config.toml
d_model = 192
norm = "layernorm"
optimizer = "soap_variant"
beta1 = 0.95
grad_clip = 2.0
Each number is 500 + 50 x the weight over its row's rms, rounded and kept within 0 to 999. Layers, rows and columns count from 0. Numbers have three digits each. The size before them is the row's rms in percent of the matrix's.

# up: layer 6 MLP up, 768x192, rms 0.184, rows 334-350, columns 0-191
# down: layer 6 MLP down (transposed), 768x192, rms 0.19, rows 334-349, columns 0-191
up334 096:448536419556494551439563569454555540425505494491504441481488456559401464400560508565444409441505526431490499471518585515424602565466431472440436548486509444475593463541602516486479529437510417503460554471400527511584515484495526506488537574465514476531494565586384520402420486523460433477474504450476527547510541421582555455440465465572431572490441568572469440426538471540537506469469533498491447539550534491440539558454425451528519432526562483547510489573435489576502507524535424508549486482528420526528525564568541542432465534557553436597437485490544536541511544535576472510
down334 086:469542497457455522479490476586406499418435423507436499457452463505502495515424529539477521472541531560415480537505462533571588517428437585489600509440527554604512530553501433471484468477580464517457504531568519580523603544519500515519519430407566520509519537554495457422513398439398498514492428463509535523555435568460517518534485606478453438555492519440547585569490477365497573515389405529509554537494577542482477491431514604616505519546481448467464491502601474524544562475514521537551433472528502478497521453534549450490507496413472604462525566459514420472472524538473529442
up335 099:499476492436564566497532569522491451459463521510488487387637510455602484606480452538466459472484447514506516532443512606524530560555420552475479468501511501415513473549512467435536484549599486510502530476577541446497491444433522537501474623557494487568437489452400523462535501500542463422621481473485490612446494416463519556470508529535455488475560414517420418503550533406518456510492490501530560558525498508522447595457581478459452483515595516510456372579423480463417443526537415552592527507497521460474490501447465478539552452496473500574478386488446517525466524394483461501
down335 101:557484482572429480501466520519518477552600495519589470608482565453478432488562495454465466502543542524484480465553435595496565475449555493470426545452486480497402460425527476542499459468502488480536496437398451550485507463470462599445546431504514489509531432449491380574475510520463518440464445547481409375578544463471366463506483477488612506627466548468488588506439389557456526514486487520550493461451551525493532484529435506492430513491383388544441551532526441481570525499450510551464518514425471491583517492511497499500426550538456401527476456443520445464536422565446495546
up336 101:428450512474554357521551575453526551390570532579467465498519512513511583503518362487504471601490456541535576505478474420506552547586472426550575504610491547426526453452492539471468495541525516560516469516486551424516533477446499491523500458464467497490399562559480466485578548461530535450428531442431441466428439494504562516503538407481485485552481502607456487448473511576462516417547484456515494499532580427565430509512500409529488547606415535498608548542569520513502463521500394527474414447458593579574415529498546529519537474535509514454426501542474496520511441483463455485
down336 099:444508541508528491443556588515418458577474485397496507450424503449534471414488573457438530473484473512483528474533512564585431433420451512461536535477539507495447433495483487424552552413503493486501513467467516483443453558481583550442452544577467526478530470467521529431385468524521454507556486450441463582511566485566438495479467487581525486502515433515524476498487542510496515552472441507543429496523469503564542391522473564513569559509450522582460458506527398512406472452599501512493524530530473454398504470516524460370468424409560560560693562437452468583539548467436512559
up337 101:457494485477503499544584413529525554537496486466462492474501433541431414462548466531520529530394549415470504445494555411514483430419554437491417460616472566491465411553508492452508418544475578440525428501610496508519532522540523529471558491452517434518463428469505538508520521462499549523484581468512449602507519592617509566496411450553487506536474582532459528504589541563544506535469436584477406553523505520514539581509441435522484468512484521432511612447525522489618619470501486553436472549414588492496513466475436550604480490515521480551530465530560477448541413493573546474
down337 100:473500415425449451434459522454480526513522572468535541522536526523458522494472437468443628454436539491416528512485500478554522466409435455464564465566496447471514572483494510586495402477603511491456468509596482543518475533532461400491459519530545472580497530543509479472506502455480509536577474530516461440582460653507519443517534423434481532472513623397506505585504482505511564463623506485478476539589515600557511428547504571458567524486478523530501565430509535493510478491615576562414442499414481512513443418516455501473482453532452507437601452447536479436454513488382540477
up338 105:530548507423521564424519535519474480570510372475471485483485525505471479488580578420595487422450444439498563545435458481499527557535473429412529531510496499496483349567508495563501507473504546484410487495566538519562555484497512448458571546429534465504383550624493506470486479547496432593518477428560473492382524448474464478524504502485534504505549564463457493491488533569484494448464463566520427489465507496512373603512450478410544492557426558499456505441482610520485449564491548451554444507456535528567529475407475451467465599469569556505412542433545463448474459462524572574
down338 112:492518517570443471532511446506524566604462489561411508543464559469467531459540489450465453491495450478464514436458511434540480544602530502537513491461485476504545541548465543445468608488575488513432539542451524515460492433554605504567536442632513568481501443472590543428505472549565503462505457518561503514588512504458540579462493593494538482468491556480470514457507536480482545515438507527404514418461524507487575478514478405615481545501492547461440596458462473559602530456541505519511489540521478325603403528546523425565547454463533490419572545482479621503521547421426542542
up339 110:428509490452415514528577551512464571423534469545548560443571506485596502490509543561532443529567546497397504500509523537535440462477572533547492516490416464519442465477458530454452474520404577475515496492485427551454472532513590520489523512509544496494463407515497527534495514508443520566496412516516431396475472505573492407519565561522502415579438446538542621481564538422411475534503525429559516495473611499538463580495509504555513491515509609561472451458450407411526569447481505460556463477461434524603492533541424547544496395443507433366481478584479570471536458513454453471
down339 117:548466468548556535470456585449619463475504493492409506586505434464515511483459491524527511430468557506373517484496493484463488487453503423542481521492450446399555523444487563514511475581553523563530486482465524567422488562502503504479527483420552474538567457556476470522557378530465454488527598538478587532432466530454506499508399546458539457546505520530495513544544559567506584517465492493436389463496517476472502474517486613452509515467485436542420521605468498504549398577575486465552516595543390522490497442531415632522418539482527470602586517464458511571496558410495450566
up340 095:548489576537557520500468501464463416448591436497549416466579501504488597536411564462446442478526497524447518574493442505531506463494439490482489540442512464506477421535430474586527561545611473554438425534433468515571462594548513323534492546467532544415489540509466479542525496577457449517553451472365554571463517499519559413469508511502421477447501430486524445496519458454470485418467462472560500564504497551489544538553539499487465552469429543428590475566449497480597546539616493558538445570528391505527457536473516560479567486504564519426554484573515478456482516501532543432
down340 101:514484453506418518552463434573516544538601438540540512492432579549531505591557483525451421560457497592445502478456576514595518497524580502490473413536569460458536548525482505470433477516462474494520520522466474481396506489521549512439573492537498460554521466502509565556474460468614539430597517511487443518477517479514461443510438547542517499584506503430459537474425583472519456366452441502399485434575515559523593548610520467559525572614438519503501549526403527412488522522531503498482581450445371451507521500409474517569518408472476456465483581471529470552537586498523528518
up341 097:473568548498458522472471449500437397523610480576566487556447558468508533487475508492461472592491487532473549488552553574516439531459542466559558474545378507582554508482439512468534482375570485426577536416534493521567436459533472569523372426517497532488571567549553519471509522447479412519497522498504642516490522489479520478411486553455478483441459502449486547530508492595518475434407492394483536431475472543532489487490450566478389569513488512513434467480462634395587426481513528554419547463507451594478416532447473491501531502520536527594526543484521483545554465481489518520
down341 108:520497585537540483498491499424541404461450535528537463402508456465464538482505495518471474480688595507497485429389576491504457494558412496560507538433448467491464447527493487513471507393389571407532487604419527350553536444450494422515526493466417502525521509481441528516517433521468498456459492534505417431523570570517517552431499545426468435524493549501539474504398479496496496469506548595452509538517569556526479458568448457534487506502529439513450494479449595583509557532406557471565479540493476599458539482495439478495473478498625505445407442545479524479498518517531532533
up342 099:429495493501369523503484489529537461572526483455542489447441556587537528383517449472418614578460488447422525474508403484453519462499570473540523676512547496558564473455510526467500478453453530481477590390554632454488536488533439437417540489492523514425490501592522522412435498473522431516436561453484508566478503581456421556465544530512543507487531487524519471541462522454508469412459557456566565463496512495555523586563480498475508455484495521499462502474469576596528484543438548440514551492487470549452492497528517576538526452536429575496406469595576425548457453458542561520
down342 095:473444569571547560532479501459489484466524494421458488543505467502572550452373421435448426532482468506528422435542646436513558541547452514475486472483460445529431452493479467479543512515517622486486452414473534584495422432471446440536493529495556534516471433484402528482457578582537502557500424576480494419466505471590522539473428486542552608560433442599433452497536636494462494517515453511415546507431469485459423551463510501475440533527509482501422456505452507517567486480480409483484390561446502491490568465509549495470498447503507473460559486416394582483524449544495453546
up343 093:611413497550612503536493551406399363508601531486478574544522480505552579522516536534504512441476495406429390481572498535468565527517510479496430468589548519463538499450381525504481414502479503486536496536464431527462438565447513561492511470497559569478542589444398520558464477492431508554489481360516460528510528532492537459522541508465533458551479499538502446452394524444546504570482487528451524537420615489433497550482531502471457563584545392549408447538512486433467517597458497526535502534535499566471514532442518425483528525480474508555531454482424500510514455429538581506
down343 094:558449439593599486531459492543515561538499601464475548545451603567495485529510598478457557418599551525523511553508591541545514498491490480506493434496532452477442525492483420487477490511508417530390466463390488527456556471481512457470576487468452543513478482566474510469509576547488552561422573436550513488568494483478545466488405539537524495469492583490591520587382534481468546515593497401518509518460547502471540526524451585482523599357478514555531500564541582510528474426535550521412507519460491593403427502517499526542471413505526475426506547468531465551548405562480495433
up344 096:432520475481531516509505664426492477507530511472457457545546464489510458507435454559440487447464486538585548416484530555496525476428479514439501566567523583443536480454423509491523469554501530467479499451439416473487516529455479562508459442490500428415443543471453588593500491465490527465558523517518404568391481548463572504528487565465468469478512490580418494483547441425404587535555455465415458578540500492396466543494414536449502627503458478401562562526520593577460415542474481482474462552501451506477472492463568603521539510438493497462415501488419445498409580468490440469
down344 099:535482541538516411378499492499521490503482489585527478550447581456561531454512625486544592532453573472526502575472474475536476463432499523537468429469479410488526532452599445438549430575515447537540540486500515491425513440552508508456545566478574483418514456533410475483613519580449461521502539422589520507559502532492475471432514567536488432465468467460542439485532512473589411541456444556511478465528507556527475486489515511585421468470480442620447534473513553488516553454419442557559545454428490484512484628520521546434419459562425526356458522390461483536529541506512522535
up345 101:513418544455564522557504332550551519527572484581528475526519462506566476533537460437512524525545460462543441512542538529588443535480499446445518551480617547548501497569470536533465462466567547528498402517534528514461478591498517529530509504502477556543495499443450498464405444557631416477541541581515477512422574426467565481462485593501486365431462517413508492527484382547558483466494463436451493487499507495516553526460576499446497491511492420422497552568461517519587494455496540526510493620539472537522547424452576523452513469571501476445505395530531488467433565444569398451
down345 093:432488465460491447416536453424437505497492515572525482549485571531604511573558464546516576553495477502485549565426545528436483439424559426495411439621547465530490531479533506555453560488536620502543528472572505518510450504506547431517439596535442421485495544496450486465555453551483520459468403555549475467555512510498455498502372539545544404593572479578521375555528539469445543524521534571538526478494507514592451458457471496579503504447507457418428511528391488516514495402504556464552444449498554532563513570425525448568486507476491446542522442396481472524432480540430521473
up346 097:466564531488464522579423393594453635491532535447503488476453504548553541518518472408514534557510489491431568504480447525548559471430507589481511508543509600612612637501407485524456506483547546469498451522508429477443459467514505439476433546578448479455453560564480461460405475545578493531550394565503471533452568526517481465545460582524469521466440412503403452516608522551511448511427503568498502467539465562533426513529543489490450552418475479426426526543507502444498531574479540486407491448556526478603412507542491497559420457524500586514522481493515524509478531567490519473
down346 091:478513508456484529493451475476557495479477525539562510486443486507464537465560602492532479531475502523415515420474546477523591422582504445447516519537516428455438447482569523522621503480459462341471406549583432506594447508430555460463544522491497481463517484435412521531518418492489448531522540480509505454511509483514573567428603424388494472461506509415569556538333482486518550379535528491482480485567447469416491520481438457488433586438474499477541521423508548542427574463465576609487499493473569488477515458483443441580437506510613447522504483521490435556498488515468497501
up347 097:523421614583518557500508497429534500533509447539545531448504535512454545506520571444455584513544570473509535476474454460436535387484500471527494475551490550506433442470470452419515529475509524475522474466522504535563512603511510451535536588468416467496525518527554461546577490481427458459532546595511528566493475619410568547417385524526436516526450442477489537578483428481443483526525491498511456479526552522584432531474534562456461462443459536460491428525379498473604432461480496527473471493379473401474573502382497541570506517508585554551540586511386518471600470490553566528
down347 095:493443516428427479497518484501495496375541515508554517549501472514522479486497582598461464533552387526487488397544489543501490557563469422465514548609526460501591546416512468553618558492583485549527518496464508485483468445517435476455472479621486497553495541490437437385418445582576453428495599488491490508632583496501425540546457472499505436552509503562486436497521520564432540531482549592448497479513475479439504476435479528506601617488497485532480482500437550556533476475525457585520427520494543594497469484528478553510492508453483480428444541544462479404411613489430481527
up348 102:490578545389452463509522501543440513488471509439560575546563446456446562542454526597581518400475521482513433529458560579536508600523429526532526537568498611440373404586451438532495514629498512463578452459544527513552490503486469534489427471637564468486488518499490429498417469551584425436539559511480428575550476524525508512491486427491485544491481523543471545496479567514499509445505467559426428511547508473477469499593575486353509522571559581521508468523561553447484477470522459559544554490581476483461497501547474476458550476553525476551529493541570567529491444515587486543
down348 096:551508523525533525560483526630482523558513585558496432532537584564516481449542468594440412472534475578438571374584599561479475474467481484491568506483389500515557469497449534491476503474483461562555496490456430603433499450432529459429526465455472541499504458540450538541468473433525561475476503551502424451507548432469463490466467492454515516499512517539529489481482525425498541535478555601657460476520499496463469453491462459550521503542526411496571513354512586503481417541517581475389470552538548523523425613519594439471464481409543574501459512540507568431465499537506499528
up349 099:472504525542490543445492439403505547573551517506394527526549528406548551399532550454504454542460512511458556487516492492564457536414428374488504512456536534509525410478438476529571525516538509485536451487512505572504443464439545564446541562428457501515575575530502575580496407407463484537519566455570443537513503524512486510554471463442515480525600429535580541420524429476453481417517570444587573388439507468532427556532527471499512591361514494431492565575526484517564431463428463408506492493500560446503579628446560465469464497479498529495454534456488475527507523550497467472
down349 104:480428564519360506547494467518512436503450509519538579555511477391520499429422439430513431453528530520490470541526535538484536481544498463406641503547487500463515572402567514535504460456515474519456389543411465522489457519563452471470535493537508588492476571416481396422519418523525444520483559557501548498539514504597500503394552443445535556453454419550440423489432469417598512501620539503473490487566523440519510468537419543489477483552450466549506461482538613552463537500537548481443568593597538448444464503506449468468520577508523496471483533580489511510453429469539531526
up350 109:473454501533505453425500540458461537409551501612535622609433438502550544549484475424611499413469544499530482405484618495449469497532470468538526481503534456571507601452436473545506493428483576431474516557402390496541436492606456483445509481516493501494519468565468499467571528511418531584589520554459499471439459497448536547442434506580473492524432492465523595474475428477496485468472507506600541503444446471514496609432522491497439421525518545489499425548413525489533539514460494523544466482500418475432561435570522413494565496554655521474516452485481517478520520516466521503